config.yaml
n_head: 14
d_mlp: 3584
norm_place: "pre"
norm_eps: 1e-06
rope_fraction: 0.25
init_std_up: 0.0205
init_std_down: 0.00257
lr: 0.000309
lr_mult_qkv: 0.7
beta1: 0.9
schedule: "wsd"
Each number is 128 + 24 x the weight over its row's rms, rounded and kept within 0 to 255. Layers, rows and columns count from 0. The size above them is the row's rms in percent of the matrix's.

# layer 5 MLP up, 3584x896, rms 0.028, rows 2534-2653, columns 504-559
size [106  97  95 105  83  96 103  98  96 102  96  97 100 101  93 102  96 101 104  94  95 109  98 103 106  99 103 103 102  97 103  98 102  95 100  95  96  94 100  97  99  97 102  98 108  95  89 101  98  96  95  98 100 103 107  96  98  97 104 100 106  97 102  92 104 103 102 101  99 101  97  98 107 102  92 101  95 102  94 104 105 102 101  94 109  90 110  99 106 102 103 100  98 104 107 100  96 100 105 103  92 104 107 104 103 103 102 105  89 102  96  98 108  98 106  98  99 102  95  86]
[[134 123 107 131 141 109 155 174  70 154 110 156 149 131 144 130 129 121 116 125 120 132 169 139  79  78 135 109 144  78 200 123 166 145 108 124 111 144 153 120 103 138 108 118 116 123 127  80  84 149 129  82 119 121 137 111]
 [155 133  97 146 135  85 154 133 149 125 143 157 141 142 140 150 163 131 113 116 116 132 109 156 120 145 117 138 158 113 126 145 119 124 129 151 188 138 149 119 177 136 139  91 113 143 131 155 131 101 137 108 120 135 139 166]
 [113 101 150 168 136 157 153  95 137 122 147 154 152  90 104 127 150 133 142 170 130 126 100 134 145 112 132 137 132 106  95 121 121 137 108 121 104 119 136 165 130 142 128 126 137 147 134 134 101  85 111  93 132 146 131 124]
 [125 146 129 124 146 157 145 131 152 168 125 147 140  98 103 113 132 130 157 157 129 146  83 126 102 142 167 131 125 128 115 187  82 111 120 203 136 125 132 157  79 141 139 106 127 151 123 121 137 124  66  85 133  95 133 117]
 [ 90 170 101 125 133 142 147 101 124 146  87 127 109 126 109 123  91 117 109 153 104 143 130 107  98 126 124 118 140 133 117 126 123 164 151 123 147 111  92 124  51  98 134 167 147 162 110 114 137 189 149 160 192 121 133 133]
 [150 124 120 120 161 142 149 125 122 125  83 122 107 134 126  97 140 105 169 114  87 147 179 101 125 131 132 173  80  43  98 142 150 116 127 140  89 122 110 121 107 126  87  97 188 109  85 137 142  94 152 135  57 108 159 158]
 [170 105 121 107 112 177 152 126 129 120 182 102 153 111 159  84 163 141 172 177 128 117 115 126 147 130 114 134 133 149 100 159 113 117 150 122  93 154 165 114 132  75 147 125 130  92 141 106 133 140 104 110 127 180 135 108]
 [119 124 157 122 147 126 149 190 152 125 153 165  76 115  90 114 128 148 143  60 141 154 109 164 115 185  86 130 126  96 104 137 109 121 134 129 160 136 104 173 151 159 102 152 142 147 156 109 124 144  85 138 144 127 112 110]
 [104  81 143 115 117 144 117 133 105  85 137  79 116 124 106 110 144 148  88 107 138 176 173 109 132 140 129 109 105 165  62 120 115 168 146 134 144 162 110 164  97 129 135 130 137 109 105 116  98 131 106 152 100 172 126 122]
 [119 118 129 157 123 161 164 131 134 115 135 175 134 100 144 136 141  88 168 122 145 117 140 111 112 101 125 125 110 165 106 146 141 100 109 138 129 146 139 110 137  83 136  92 104 133 105 145 125 171 141 132 162 148 117 144]
 [151 160 147 129 118 124 102 115 125 112  76 174 134 132 138 147 119 115  92 118 110 107 136 125  96 134 100 104 153 145  55 131 159 136 126 118 163 114 100  86 138 138 133 132 166 119 146 128 140 104  75 186 153 118  92 138]
 [168 109 148 142 138 145 127 157 112 114 143 106 102 158 134  69 108 112 108 140 152 155  97 129 138 108  81 133 147 106 144 124 135 108 147 114 146 135 107  94 132 160 191 198 108 136  99 130  79 170 159 128 141 123 126 128]
 [133 125 125 109 106 106 143  68 154 158 175 209 116 111 114 104 140 130 150  69 146  99 184 135  90 125 147 119 142 134 154 168 147 117 104 128 112 117 113 170 140 117 169 118 145  90 134 170 144 106 153 137 121 175 137 137]
 [117 169 125 131  98 108 126 159 139 104 121  61 167 100 143 195 128  91  98 120  82 142 142  93 149 171  86 164 119 137 130 126  98 138 145 120 148  65 112 120 125 132 124  97 166 117 132 131 128  92 130 148 107 110  99 123]
 [102 148 124 150 136 153 129 117 111 104 142 125 143 101 120 143 109  84 124 149 144 112 146  89 181 167 116 159 109 136  94 109 155 100 150 110 120 129 117  69 111 106 133 119 112 133 116 103 181 141 134 120 181  94 119 152]
 [139 121 107 126 121 128 149 146 111 120 142  95 101 149 168 157 161 104 116 105  92 160 122 136  84 163 145 187 118 144 125 123 115 113 122 123 159 146 166 123 206 139 100 144 134 171 126 135  97 201 122  97 120  91  91 148]
 [147 117  82 144  98 148 152 121 110 148 144  94 149  99 168 134 179 153 127 161 139 104 120 104 131 127 142 118 145 112 120 107 112 169  80 155 124  90 134 138 121 124  66 146 148 131 149 111 131 116  76 135 123 120 136 135]
 [107 156 150 120 138 129 133 182 159 144 106  90 125 138 140 140 134 105 116 119 103 132  78 126  76 123 159 185 157 135 101 123  94 129 132 136 120 101  97 100 151 138 111 145 123 122 123 117 148 127 132 112 144  91 157 111]
 [145 148 129 156  94 136 159 142 158  78 156 143  99 103 163 169 150 139 159 133 137 143 149 151 116  98 123 126 123 112 161 136 107 108 134 110 142  76 138 145 112 134  78 130 129 108 142 152 153 108 132 113 108 156 133 101]
 [129 123 123 129 113 138 180 107 111 116 153  91 116 115 129  94 126 117 110 114 106 175 187 137 109 182 160 146 156 136 130 103 136  95 128  93 168 119 155 110 132 118  98 110 134  94 114 129 106 157 120 118 128 132 118 117]
 [157 143 117 142 164 141 109 152 176 126 108 165 176 146 183 177 155 151 129 108 100 137 122 160  99 120 136 125 144 105 147 135 124  95 124 136 114 114 144 131  98 122  95 145 120 113 150 142 148 117 115 140  78 138 103 122]
 [131 133 144 146 123  80 164 199 127 156 160  97 159 114 103 136 130 145 174 168 111 120 171 124 114 185 102 137 115 150 133 131  86 133 113 128 150 125 176 132 127 126 122 193 137 140 142 150 154  96 131 119 138 130  92 102]
 [224 114  97 135 150 163 124 139 117 108 146 154 139 128  76 105 175  97  98 129 157  91 141 109 106 124  85 110 117  93 109 163 142 118 171 113  94 116  94 146 131  98 128 142 153 147 121 148 119 116 122 107  55 119  97 146]
 [145  99 124 165 144  99 135 163 128 117 140 106 132  98 136  95 151 142 113 168 111 111 130 140 117 132 134 163 100 164 114 165 125 131 146  89 132 134 133  82 137 147 126 124  90 108 139 153 145 113 173 114  94 126 181 107]
 [135 127 136 140 128 154 168 147 147 110 125 163 129 119  85 141 142 120 128 109 138 127 164 117 109 137 141 132 136 127 165 105 153 142 149 124 112 123 156 123 115 141  91 146 113 181  95 128 132 132 132 117 118 134 127  99]
 [ 92 113 116 126 116 166 129 134 137  97 163 130 142 164 116  86 130 108 119 148 125 101 121 134 112 107 133 131 135 133 147 136 135 110 157 112 120 138 107 151  93 104  81 112 156 118 155 148 129 138 118 150 153 133  85 149]
 [147  75 117 151 118 168 114 170  97 164 115  99 104 211 146 104  95  96 123 133 115  95 159 123 123 100  78 148  87 108 138 139 118 112 145 117 128 106 114  96 133 107 119 135 148 136 177 100 147 153 137 154  98  89 133 140]
 [148 130 100 106 120 136 114 123 143 117 110 114 146 120  95 129 177  80 162  89 158 119 115 127 115 124 109  92 153 131 103 132 166 170 127 140 154 101 136 110 144 143 140 138 155 140 128 115 140 114  96 124 117 135  81 125]
 [164 131  99 141 111  74 123 156 134 107 111 100 132 130 120 106 117 159 156  89 107  92 163 131  95 101 148 181 113 127 118 141 111 136 113 164 171 132 143 170 132 139 124 125 138 166 140 145 131 123 113 112 106 125 128 134]
 [146 139 125 157  66 127 158 139 133 124 145 123 171  97  90 130 146 143 122 111  95  93 134 124 148 178 125 120 140 147  85 102 159 145 105 137 149 126 161 149 106 140 159 137 119 134 124 131 131 109 136 127 114  81 119 105]
 [132 117 127 125 113 130 126 123 131  66 159  54 149  80 148 111 131 163 146 148 134  87  83 160 131 107 115 112 141 101 122 113 166 148 119 153  97 103 155 117 171  91 121 136 110 174 166 138 153  89 149 118 160 165 120 137]
 [141 120 184 157 116 184 117 127 129 127  72 110 121 143 107  87 139 104 107 132  97 145 138 106 153 103 106 120 135 127 103 134 128 157 110 159 164 123 131 120 143 105 130 108 117 111 175 124  87 139 136 147 120 166  94 102]
 [115 143 131 123 130 181 136 160 108 140  90 131 114 125 126 106 122 114 109 124 140 120 101 105 118 153 115 144 122 105  92  96 120 145  91 128 202 119 141  71 170  97 123 123 153 115 103  84 126 114 130 116  95 115 100  86]
 [120 107 144 140  96 151 147 158 100  71 100 169 139 127 132 136 159 123 102 139  77  92 126 151 126 125 148  78 132 142 155 126 132 124 125 107 108 155 127 158 130  85 127 107 152 117 182 139 119  85 139 151 125 144 103 133]
 [156 116 157 135 116 175 157 146 118 118 110 113 135 100 140  90 152 154  78 106 164 118 118 130  83 128 146 108 151  87 131 105 162 186 122 130 100  95 100 138 178 111 133 134 148 106 153 132 142 114 110 152 137 124 166 117]
 [129 102 145 165 118  99 140 133 109 109 149  99 114 109 136 125 122 121 124  97 148  92 156 127 138 166 104 126 135 120 145 146 115 147 135 166 113 111 102 105 151  88 111  86 128 168 162 156  66  83 122 151 107 155 115 145]
 [135 116 133 110 114 163 115 132 115 107 145 127  87 128  97  90 114  88 123 159 114 160  99 125 128 115 115 127 104 154 130 134 141 148 114 112 160 133 155 161 134 116 100 105 118 175  89 184 105 130  97 117 130 152 123 112]
 [ 90 111 171 113 120 130 157 153  92 148 133 117 114 160 100 108 122 119 166 144  88 110 136 121 135 104 112  97 155 126 147 152 142 102 139 113 136 124 124 104 114 128 107 108 129 149 146 130 146 143 144  81 106 106 154 133]
 [110 121 117 150 160 114 136 126 153 113 132 118 106 111  96 129 125 104 105 118  75 131 192 116  58 132 122 101 128 118 159 118 109  98 107 151  99 160 135 139 179 111 121 156 108 125 115 104 167 146  65 125 133 102 177 124]
 [113 108 120 158 129 140  87  82 119 120 129 104  99 127 117 146 138 104 102 132 144 159 114  99 154 143 159 131 128 147 149 174 103 148  81 116 192  98 107  95 130 120 164 127 137 140 141 143 105 106 128 155 107 105 133 124]
 [128 118 132 118 100 104 167 125  95 151 116 112 159 143 113 111 116  89 157 164 161 119 101 122 111 119  81 129 117 119 153 145 149 123 149 144 129 152 160 109 152 107 100 119 196 146 146 144  91 119 142 107 129 126  79 126]
 [104 171  83 120 101 137 132 155 119  98 128 148 154 183  95 158 127 100 133 153 136  68 167 165 140  81 122 143 130 115 116  94 169  80 108 115 136 114 150 140 159 119 166 166 108 129 171 129 145 107 148 139 157 125 135 120]
 [139 124 136 139 121 141 115 169 111 158 142 137  95 128 117 121 140 129 129 180 142 108 102 125 130 121 108 109 134 153 165 139 150 125 138  67 134 104 138 215 132  75 168 155 143 123 126 121 133 168 166 122 158 139 125 138]
 [158 148 150 161 107 179 120 123 120 140 188 119  70 127 105 149 142 112 122 127 121 171 143 177  97 130 157 135 107 135 129 120  90 124 138 128  78 118 104 160 116 114 134 116 189 125 144 123 131 147 119 134 140  98  55 145]
 [124  99 161 111 117 132 138 191 140 121 138 126  86 131 152 141 126 105 123 161 125 118 138 134 171 127 124 126 131 129  94 117 161 121 137 168 103 118 118 143 101 122 129 131 117 147  88  98 100 106  72 120 157 159 125 144]
 [ 92 157 146 113 128 116 125 171 157 151 158 136 135 125 146 203 121 137 118 142 113 153 128 124 169 134  87 151 116 112  92 122 120 138 146 148 133 119 119 153 137 118 147 140 113 135 149 106 126 125 138 133 109 135  96 109]
 [135 145 123 134 104 145 141 155 114 133 162 144 112 116 150  91 170  97  90  89 101 101 203 141 154  89 104 165 116 147 155 190 161 123 175 126 187 137 161 149 134 152  80 157 126 132 176  93 101  66  77 126 152 147 131 123]
 [134 114 135 175 107 153 108 102 117 145 178 143 103 100  98 146 145 141 107 100 147 110 124 146  95 120 136 148 119 165 110 122 133 110 109 131 143 107 156  93 106 107 105 100 101 125 123 101 156 105  87 130 152 141 121 148]
 [126 115 125 139  95 132 158 159  93 139 117 168 108 160 162  96 169 106 105  87 122 142 105 122 116 158 129  73 134 164  93  88 139 130 160 140 130 120 163 122 108  88 146 150 150 137 158 117  70 141 122 147 141 128 111  79]
 [137 179 119 161 100 111 158 167  99 125 108 140 104 106 132 121 109 114 108 131 150 165 115 110 111 118  94 182 122 127 126 127 134 129 113 157  94 109 147 120 111 100 114 162 137 124 119 144 119 135 145 104 109  79 103  78]
 [114  99 114 155 131 170 178 132 103  95 124 101 151 107 153 144 127 122 118 159 157 146 123 146 117 156 127 133 145 151 161 126 115 158 126 141 140 134 101 144 122 152 133 119  97 175 203 127 181 162 161  95 151 109  98 123]
 [167 176 140 126 124 112 132 132 127 141 160 113 138 101 126 144 102 142 143 109 125 145 121  97 162 200  93 109  77 123 185  99 134 139 162  99 132 112 114 132 144 105 185 126 105 139 137 101 115 135 183 122 126 134 170 126]
 [100 157 110 170 129 130 125 114  61  80 127 116 127 114 152 129 142 138 151 139 128 160 105 149 144 119 130 116 125 104 124 190 198 123 123 125 130 120 152 141 145 136 131 145 146  74 115 139 136 128 117  68 124 115 138 133]
 [ 97 149 147 118 132  65 150 142 101 133 143  80 134 117 124 151 154 118 137 151  98 150 179 114 192 113 123 140 113 125 143 160 120  92 130 143 111  85  98  89  93 131 100 103 107 118 147 102 112 105 127 113 139 134 117 139]
 [152 124 112 127 112 112 113 133 135  61 105 107 148 109 115  93 120  88  94 149 167 122 143 142 132 167 140 133 130 111 134 127 113 163 146 155 157 134 129 125 108 146 102 128 134 117 114 150 169 143 187 145  99 150 112 170]
 [112 153 110 141 140 138 137 195 126 120 120 105 139 179 179 117 162 108 108 130 163 115 153 125 137 149  85 134 107  89 134 135 137 130  92 147 118 108  82 150 122 121 108 207 149 107 175 115 103 114 126 120 177 141 126 110]
 [138 143 148 135 119 137 165 170 137 110 132 111 139 115 130 101 158 125 105  90 121 132 106 108 105  86 134 104 110 128 123 147 148  92 110 143  91 143 105 143 140 116 107 105 170 178 147  97 165 115 125 137 119 119  79 152]
 [173 141 153  84 121 134 117 145 114 140 154 107 102 114 134 103  98  82 101 108 150 134 109 117 157 155 132 130 137  95  84 155  90  98 158 138 139 116  83 163 145 134 121 109 158 137 106 139 100 137 142 156  61 145  99 153]
 [151 107 115 116 133 123 119 122  85 141 112 144 158 152 123 111 119 103 126 140 150 135 176  91 135 102  58 170 119 115 136 138 177 130 136 116 113 149  71 101 132 148 119 129 143 138 126 151  65 103 149  89  88 109 142 142]
 [ 84 116 136 162 116 123 146 128 125 115 137 133 114  95 113 127 125 123 127 152 100 151 140 122 147 117 109 109 134 146 133 175 104 103 154 132 151 147 115 149 125 111  97 134 106 128 132 149 123 108 127 104 147 192 115 161]
 [ 97 123 102 193 111 146 134 120 116 134  99  97 115 168 119 128  90 142 137 135 129 123 122 174 102 155 139 148 126 125 123 107 106 139 152 123 116 141 138 133 162 115 124  97 118 148 144 148  89 154 129 111  92 120  97 136]
 [117 123 104 150 121 122 116 128 157  87 135 133  61 120  95  99 114 131 139 107 122 112  92 150 153 100 110 187  87 111 139 122 112 125  80 140 150  94 130 143 154 105  78 141 129 121 144 105 176 140 138 179 144 131  97 135]
 [168 107 105 131 138 128 169 137 147 127 141 132 120 111 103 123 163  69 136 143  84 135 138  93 184 104 119 149 145 144 158 155 118  93 121 143 112 116 108 105 140 122 164 116 116 139  77 136 165 112 153 155 124 135 131  98]
 [119 126 110 150  83 135 136 174 104 160 104 130 148 108 124 123 126 107 120 136 142  80 122 172 109 133  92 120 105 125 152 142 125 138  56 155 159 107 133 162  89 181 100 105  88 150 139  92 139 176 170 100 114 142 150 122]
 [176 151  99 110 147 101 115 138 149 140 117 126 156 104 121 123 151  65 131  85 110  86 154 169  83 139 130 148 137 124 159 123 135 167 149 120  86 170 127 129 122 144 125 152 144 146 139 178  97  93 167 138 124 126 130 161]
 [111 139 132 187 125  78 113 132  77  98  90 129 141 155 118 171 117 101 159 131 115 132 104 174 157 183 136 132 156 141 102 139 130  92 162 140 153 107 157 121 156 107 196 118 119  83 133  90 114 131 140 115 140 129 149 106]
 [114 134  99 150 109 129 170 159 117 117 137  86 150 195 120 111  87 109 164 121 164 144 165 157 115 164 112 135 148 126  98  87  93 119 110  78 146 143 162 123 122 119 119 143 140 123 140 127 107 153 114 133 125 133 106 135]
 [134 136  94 115 126 169 124 115  87  99 114 104 111 110 115 146 114 126 111 143  79 151 133 124 112 115 114 130 107 115 165 128 104 131 112 102  67 154 123 169 165 111 119 112 155  93 127 173 142  85 126 140 146 125 160 192]
 [ 97 127 124 155  95 130 125 165 151 176 105 144 101  94  94  98 132 109 110 133  89  98 124 149 110 122 138 116  98 116 195 145 102 137 112  98 102 136  95 146 113  89 138 160 116  73 110  85 166 111 127 140 150  81 161 137]
 [122 131 125 147  78  97 144 134 113 126 143 110 148 141  96 115 117 137 154  99 125  73 116 132 154 157 140 158 152  61 118 109 114 150  81 150  95  98 134 103 145 103  93 159 112 123 172 113 132 119  90 123 155 109 171 159]
 [158 127 122 151 174 135 137 122  62 138 106 153  98 130 152 108 136  94 160 116 103 133 138 102  93  76 124  96  89 115 157 153 141 166 123 119 139 135 138 134 137 155 131  89 152 153  98 145 102 147 107 120  96  77 124 114]
 [137 160  84 125  93  78 131 115 129 113 117 105 166 149 163 133 122 163  91 140 118 111 120 164 192 142 151 147 165  95 142 135 120  93 125  90 133  96 166 115 186 132 102 124 136 139  87 100 144 106 122 132 132 109 138 166]
 [138 140  82 129  88 131 130 101 145 112 150 126 130 100 153 116 113 141 135 129  61 117 112 107 115 120 111 125 110 169 146 147 145 192 153 162 136 118 165 111 142 113  98 100 154 116 135 100 101 141  79 100 165 118 125 123]
 [157 150 121 126 113 204 167 133 160 125 156 111 132 112  78 134  92  82 136  86 141 137 108 159 139  89  98 117 139 128 147 132 104 145 158 167 128 114 172 130 123 133 105 133 135  99 130 155  88  94 149 122 140 113 128 132]
 [ 73 127 106 127  79 132 155 128 136 116 108 114 120 168 125 175 152  95 180 160 131 121 130 100 111  98 161 128 125 130 102 115 118 100 165 136 120 126 140 153 114 133 172 125 108 192  93  86 116 118 152 120 155 122 117 107]
 [128  92  85 132 150 100 139 131  88 119 156 130 151 100 127  19 146  99 127 118 134 137 142 134 163 157 121 162 129 118 121 132 113 126 154 113 149  92 162 143 134 134 125 181 127 148 110 109 102 109 162  71  88  84 107 109]
 [126 116 149 144 124 110  91 105 150 124 145 129 102 107  94 129 122 113 153 151 125 147 148 125  98 128 125 118 166 163  94 154 149 114 101 126 102 160 143 173 106 104 120 144  79 131 166  83  94 128 109 131  96 133 153 115]
 [152  71 106 105 130 176 129 137 127  99 118 137 107  83 112 138 151 139  74 130 127  92 162 142 108 160  79 143 136 146 138 118 166 129  98 140 163 168 131  78 136  90 123 172 143 108 153 142 119 121 118  96 138  70 127 138]
 [129  84 107 108 133 171 131  99 139 147 156 111 142 108 126 126 156 146  97 145 105 154 166 119 125  90 140 116 103 125 140 116 162 107  85 138 121 162 129 143  95 113 165 157  99 146 117 132 157 160 116 128 138 124 116 119]
 [138 154 122 130 118 121 141 141  93 167 122 151 127 177 126 140 107 112 161 118  77 169 156 125 145 120 123 150 113 122 153 142  87 145 155 118 158 152 137  94 133 133 114 134 131 117 121 130 129  97 132 134 120  87 141 150]
 [145 124 137 135 123 146 128 138 118 112 144 122 141 114 128 181 157 138 169 117  89 141 140 148 116 159 110 135 158 137 152 138 144 140 126 142 126 158 141  83 115 107  77 110 147 128 129 143 138 132  92  97 150  74 127 142]
 [130 123 139 140 155 164 161 103 158 138 142 138 127 119 126 121 112 119 153 121 159  70 137 142 130 127 114 134 129 124 148 118 122 115 114 154  91 191 175 152 146  83 150 160  69 133 153 164  59 152 106 108 119 108 169  72]
 [ 89 129 142  98 162 129 111 142 143 143 101 127 134 177 124 160 108 142 127 109 127 150 168 143 125 136 123 162 106 131 121 137 134 139 164 125 175 148  63 145 120 138 131 147 152 148 115 136 138  82 155 136 146 103 122 124]
 [103 143 108 133  99 135 112 178  95 150  97  84 130 122 129 147 136 113 135 110 108 146 137 153 115 137  65 175 136 108 122 109  79 155 105 143 103 160 133  85 126 172 133 146 114 193 107 156 125  93 138  45 175 132 148 131]
 [158 104 123 132 147 109 122 119 141 107 122 150 106 131 118 169 177  90 100  60 154  74 106 115 158 142 112 138 153 129 156 103 150 101 115 133  82 124 151 172  90 102 160 124  92 104 128  80 106 123 171 117 129 101 134 149]
 [154 132 101 129 142 156 164 112 133 134 100 131 139 133 150 109 159 120  82 119 122 162 159 138 166 171 143 168 120 145 134 152 137 157  84 140 122 119 125 200 120  79 122 117 172 113 132  90  92 139 183 118 146  95  60 152]
 [154 130 111 114  70 155 152 145 110 159 151 124  88 119 137 147 133 120  88  82 148 127 147 148 118 162 154 113  93 133  86 110  93 152 142 145 128 144 144 158 111 128 136 155 145 161  92 139  91 175 135 109 109 109 138 129]
 [135 111 120 136 155 114 112 152  68 137 158 127 143 150 157 125 177 126 114 109 122 151 148 129 163 163 103 167 122 143 172 115 133 123 137 124 160  92 100 126 155 134 123 127 100 144 130 119  85 148  87  82 117 121 126 130]
 [ 88 129 115 102 141  96 125 170 125 139 124 135 114  80 123 155 180  58  92  86 166 161 134 116 203 112 109  93 114 144 155 151 159 131  99 121 118 160 158 104 173 112 104 140 124 188 116 155 129 100 132 141 116 147 122  88]
 [187  99 148 154  97 123 139 119 148 147 105 114 110 148 125 161 139  83 129 125 136 115 138 145  91 108  72 118 117 159 148 124 129 110  49 106 119 117 174 135 128 188 163 156 159 142 129 111 153 112 103 109 152 136 114 100]
 [145 147  88 124 115 125 142 125 107  93 122  81 138 133 144 158 140 105 105 126 131 157 136 139 136 132  95 133 163 158 187 152 134 159 139 101 128 119  95 100 141 102 120  92 141  93 137 122 151 142 140 106 157 123  81 100]
 [153 117 126 127 141  93 133 119 116 119 153 145 117 127 123 120 143  75  85 140 120 123 107 170 143 141 113 182 154 131 140  98 149 133 188 147 124 125 154 140 141  99 132 120 118 121 143 110 123  72 126 132 102 138 126 153]
 [175 115  83 153 104 157 151 136 131 127 174 110 119 104  93 122 184 105 139 142 152 102 153  81 109 139 109 147 120 118 146 170 179 151 140 168 115  80 110 110 142 156 136 178 158 145 129 128  87  95 140 165 125 115 145 103]
 [160 113 102 133 128 119 146 155  90 148 157 134 101 167 128 104  89 113 115 111 104 119 142 121  99 124 121 135 112 113 124 134 125 159 157 155 132 134 143 139  94 111 125 165 168 163 132 115 106 102  63 145 156 126 156 116]
 [138 122 143 156  98 116 143 104  89 133 110 113 131  90 123 125 132 141 136 141 166 106 176 114 125 126  91 107 182 130 116 145 121 142 132 140 112  92 112  90 143 145 161 138 153 137 161 140 113 123 125 144 124 185 173  93]
 [128 117 103 150 128 126 134 118 110 117  95 114 113 109 106  91 103 114 102 151 130 153 181 101 170 166 128 146 135 172 118 105 151 133 114 132 138 137 139 116 124  96 116 169 140 122 149 160 169 104 130 148 112  58 122 143]
 [121 131 115 129 164 118 125 152 122 143 113 152  78 137 113 154 147 115 111  86 150 129 106 141 132 110 150 138  74 133 147 103 116 107 152 155 129 151 109 162  72 120 115 120 129 133 147 139  83  97 163 148 104 113 124  95]
 [143 127 115 121 139 149 134 148 116  49 114 102 125 159 162 131 110 104  70 101 119 127 134 140 135 169 157 103 157 104 124 122  90 162 129 146 138 110 166 136 135 127  97 110 144 154 190 117 124 143 133 131 147 140 129 160]
 [166 102 126 152  86 146 163 132 118 110 148 130  61 116  82 152 136 115 126  95 128 109 125 100 104 134 141 152 140 137  98 110 153 123 161 147 151 186 139 146 151 120 159 132 159 156 130 125 111 101 116  89 126 136 176  99]
 [127 186 128 128 114 115 167 138 136 145 134 128 125 127 121 100 139 132 140  90 165 103 115 133 125 119 152 113 162 140 133 125 158  76 115 101 150 107 158 164 141  88 103 123 101  97 164 115  97 137 170  84 120  93  88 143]
 [ 94 110 120 199 142 150 123 139 161 108 118  77 137 106 131 133 118 140 122  99 157 106 122 183 174 138 136 137  98 107 129 115 165  88 101 167 105 169 117 139 115 146 117 199 155 108 127  77 103 105 155 131 126 115 116  83]
 [165 105 146 144 135 137 107 117 150 111 160 178 127 140 107  85 133 110 139 114 121 162 137  90 146 134 172 170 123  88 120 101 130 125 103 151 161 134 129 142 126 116 135 128 135 117 128  90 116 100 123 126  78 112 128 151]
 [160  82 154 171 116 143 140 125 165  91 132 148 136  99 148 143 135 155 147 151  84  97 148 153 139  91 143 116 174 143  65 104 159 120 124 111 138 102 116  77  80 139 157 111 142  97 164 161 177 123  90 108 128 122 138 134]
 [151 116 131 135 128 172 106 179 126 112 135 108 103 112 162  83 154 120  88 147 131 136 174 135  98 120 175 128 118 157 115 181 161 110 116 132  93 149 134  75 122 123 117 142 131 127  65 108 120 138 139 136 129 139 118  85]
 [ 87 156  88 169 122 102  92 149 124 131 104 170 144  82 111 152 140 143  99 103 155 140 131 102 136 116 113 168 153 112 110 130 173 120  89 136  98  88 157 148 147  97 118 115 132 154 143 117 140 121 128 140 154 115 105 125]
 [146  90 153 124 106  63  87 125 133 156 124 186  89 118 114 123  86  74  88 161 100 127 133 120 122 135 134 151 109  97 130 128 186  93 168 192 133  86 154 120 120 120 163 131 136 174 115  65 155 145 118 123  89  88 110 132]
 [128 133 127 165 140 132 122 128 110 141 129 101 126 124 128 136  87  49 140  98 170  88 106 133 143 113 164  97 144 123 126 141 181 102 131 130 152 117 148 161 100 114 139 150 163 122 122 164 125 126 132 141 132 127 132 112]
 [126  90 178 149 117 103 156 107  91 148 143 143 108 172 159 193 143 131 121 134 101  90 135 128 151 143 126  84 110 122  92 132  82 142 119 126 141 123 133 137 178 127  72 141 115 153 130  89 116 114 130 155 167 121 146 133]
 [ 89 130  88 107 108 127 128 189 141 169  98 116 102 148 118 100 117 134 105 148 137 103 111 113 117 125 144 110 132 176 165  96 106 131 128 111 154 162 107 117  97 140 142 172 140  86 164 117 116 159 133  72 119 102  70 119]
 [141 130 119 150 133 139 107 116 127 107 132 141  98 121 107 128 123  63 119 127 150 158 150 130 108 172 131 153 111 113 101 177 126 111 137 169 143 109 106 121 117 125 125 105 105 143 149 128 138  82 140 105 127 138 137 121]
 [115 165  70 145 143  86 123 158 112 139 124 131 111 166 154 124 142 150 148 114 114 145 122 152 148 166 152 152 153 117 130 152 129 146 129 135 135 145  96 110 137 131 121 151 118  99 121 134 102 116 140 137 112 140  70  87]
 [122 147 112 131  89 132 128 168 130 137 158 155 165 139 150 181 110 109 127 135  77 155 157 139 114 132 112 127 142  96 133 132 121  87  87 134 171 132 138 125 145 129 138 149 145 171 116 111 133 103 150 136  76 110 130 141]
 [108 100 150 141  89 142 167 150  94 143 155 143  97 135  97 137 125  87 121 110 108 141 124 119  99 153 113 118 145 169 167 161 136 114 162 160 107 128 133 143 143  91 116 131 157 133 145 107 105 152 160 124 148  73  99 111]
 [134 132 115 116 123 113 118 129 187 125  90 125 138 120 120 156 123 129 154 119 135 102 140 162 177 152  92 108 132 123 150 140 122  98 114 153 139 152 133 108 161 117 146 118  92 174 121 145 124 110 126 130  98 102 135 108]
 [114 155 142 118 140 127 111 116 154  99 138 104 136 139 129 101 156 111  75 127 119 133 179 127 127 127  79 114 171 144 141 139 127 185 148 115 132 145 128 148 168  89 135 143 143 113 148 127  95 166 112 125 146 130 151  95]
 [142 113 152 137  84 146 139 165 144 101 152 118 106 104 121  67 179  88 104 152 128  87 161 107 119 144  79 117 192 173 117 136 149 186 139 108 169 139 152 126 139 114 129 152 160 139 131 119 127 114  95 139 147 157 115 110]
 [134 173 132 125 177 122 139 120  78 120 135 147 166 158 147 107 126 114 181 111 106 138 121 119 104 121 106 131 111 105  87 177 122 137  72 145 108 166 109 113 152 177  96  94 116 165 127 117 148  46 137 132 146 124 127  85]
 [ 95 113 121 152 121 136 113 132  73 112 122 118 135 128 145 177 119 152 127 114 125 146 131 126  98 151 153 107 192 141 132 156  99  90 103 133 184 119 169 139 131  65 124  90 139 119 159 107 130 183 107 147 150 132 103 142]
 [128 156  98 114 109 139 214 113 114 137  99  97 130 115 182  82 166 122 127 117 113 129 140 140 136 109  79 143 106  77 139 108 151 133 105 139 131 136 114 174 117 138 155 115 143 118 107 119 105 190 130 137 100 142 136 109]
 [123 122 144 156 118 153 146 123 153 122 117 119 138 132 147 112 110 156 129 154 156  93 133 112 139 138 131 122 112 110 154 118  94 161  43 115 135 150 156 111  88 110  95 121 148 105 169 125 134 148 134 133 106 133 123 112]]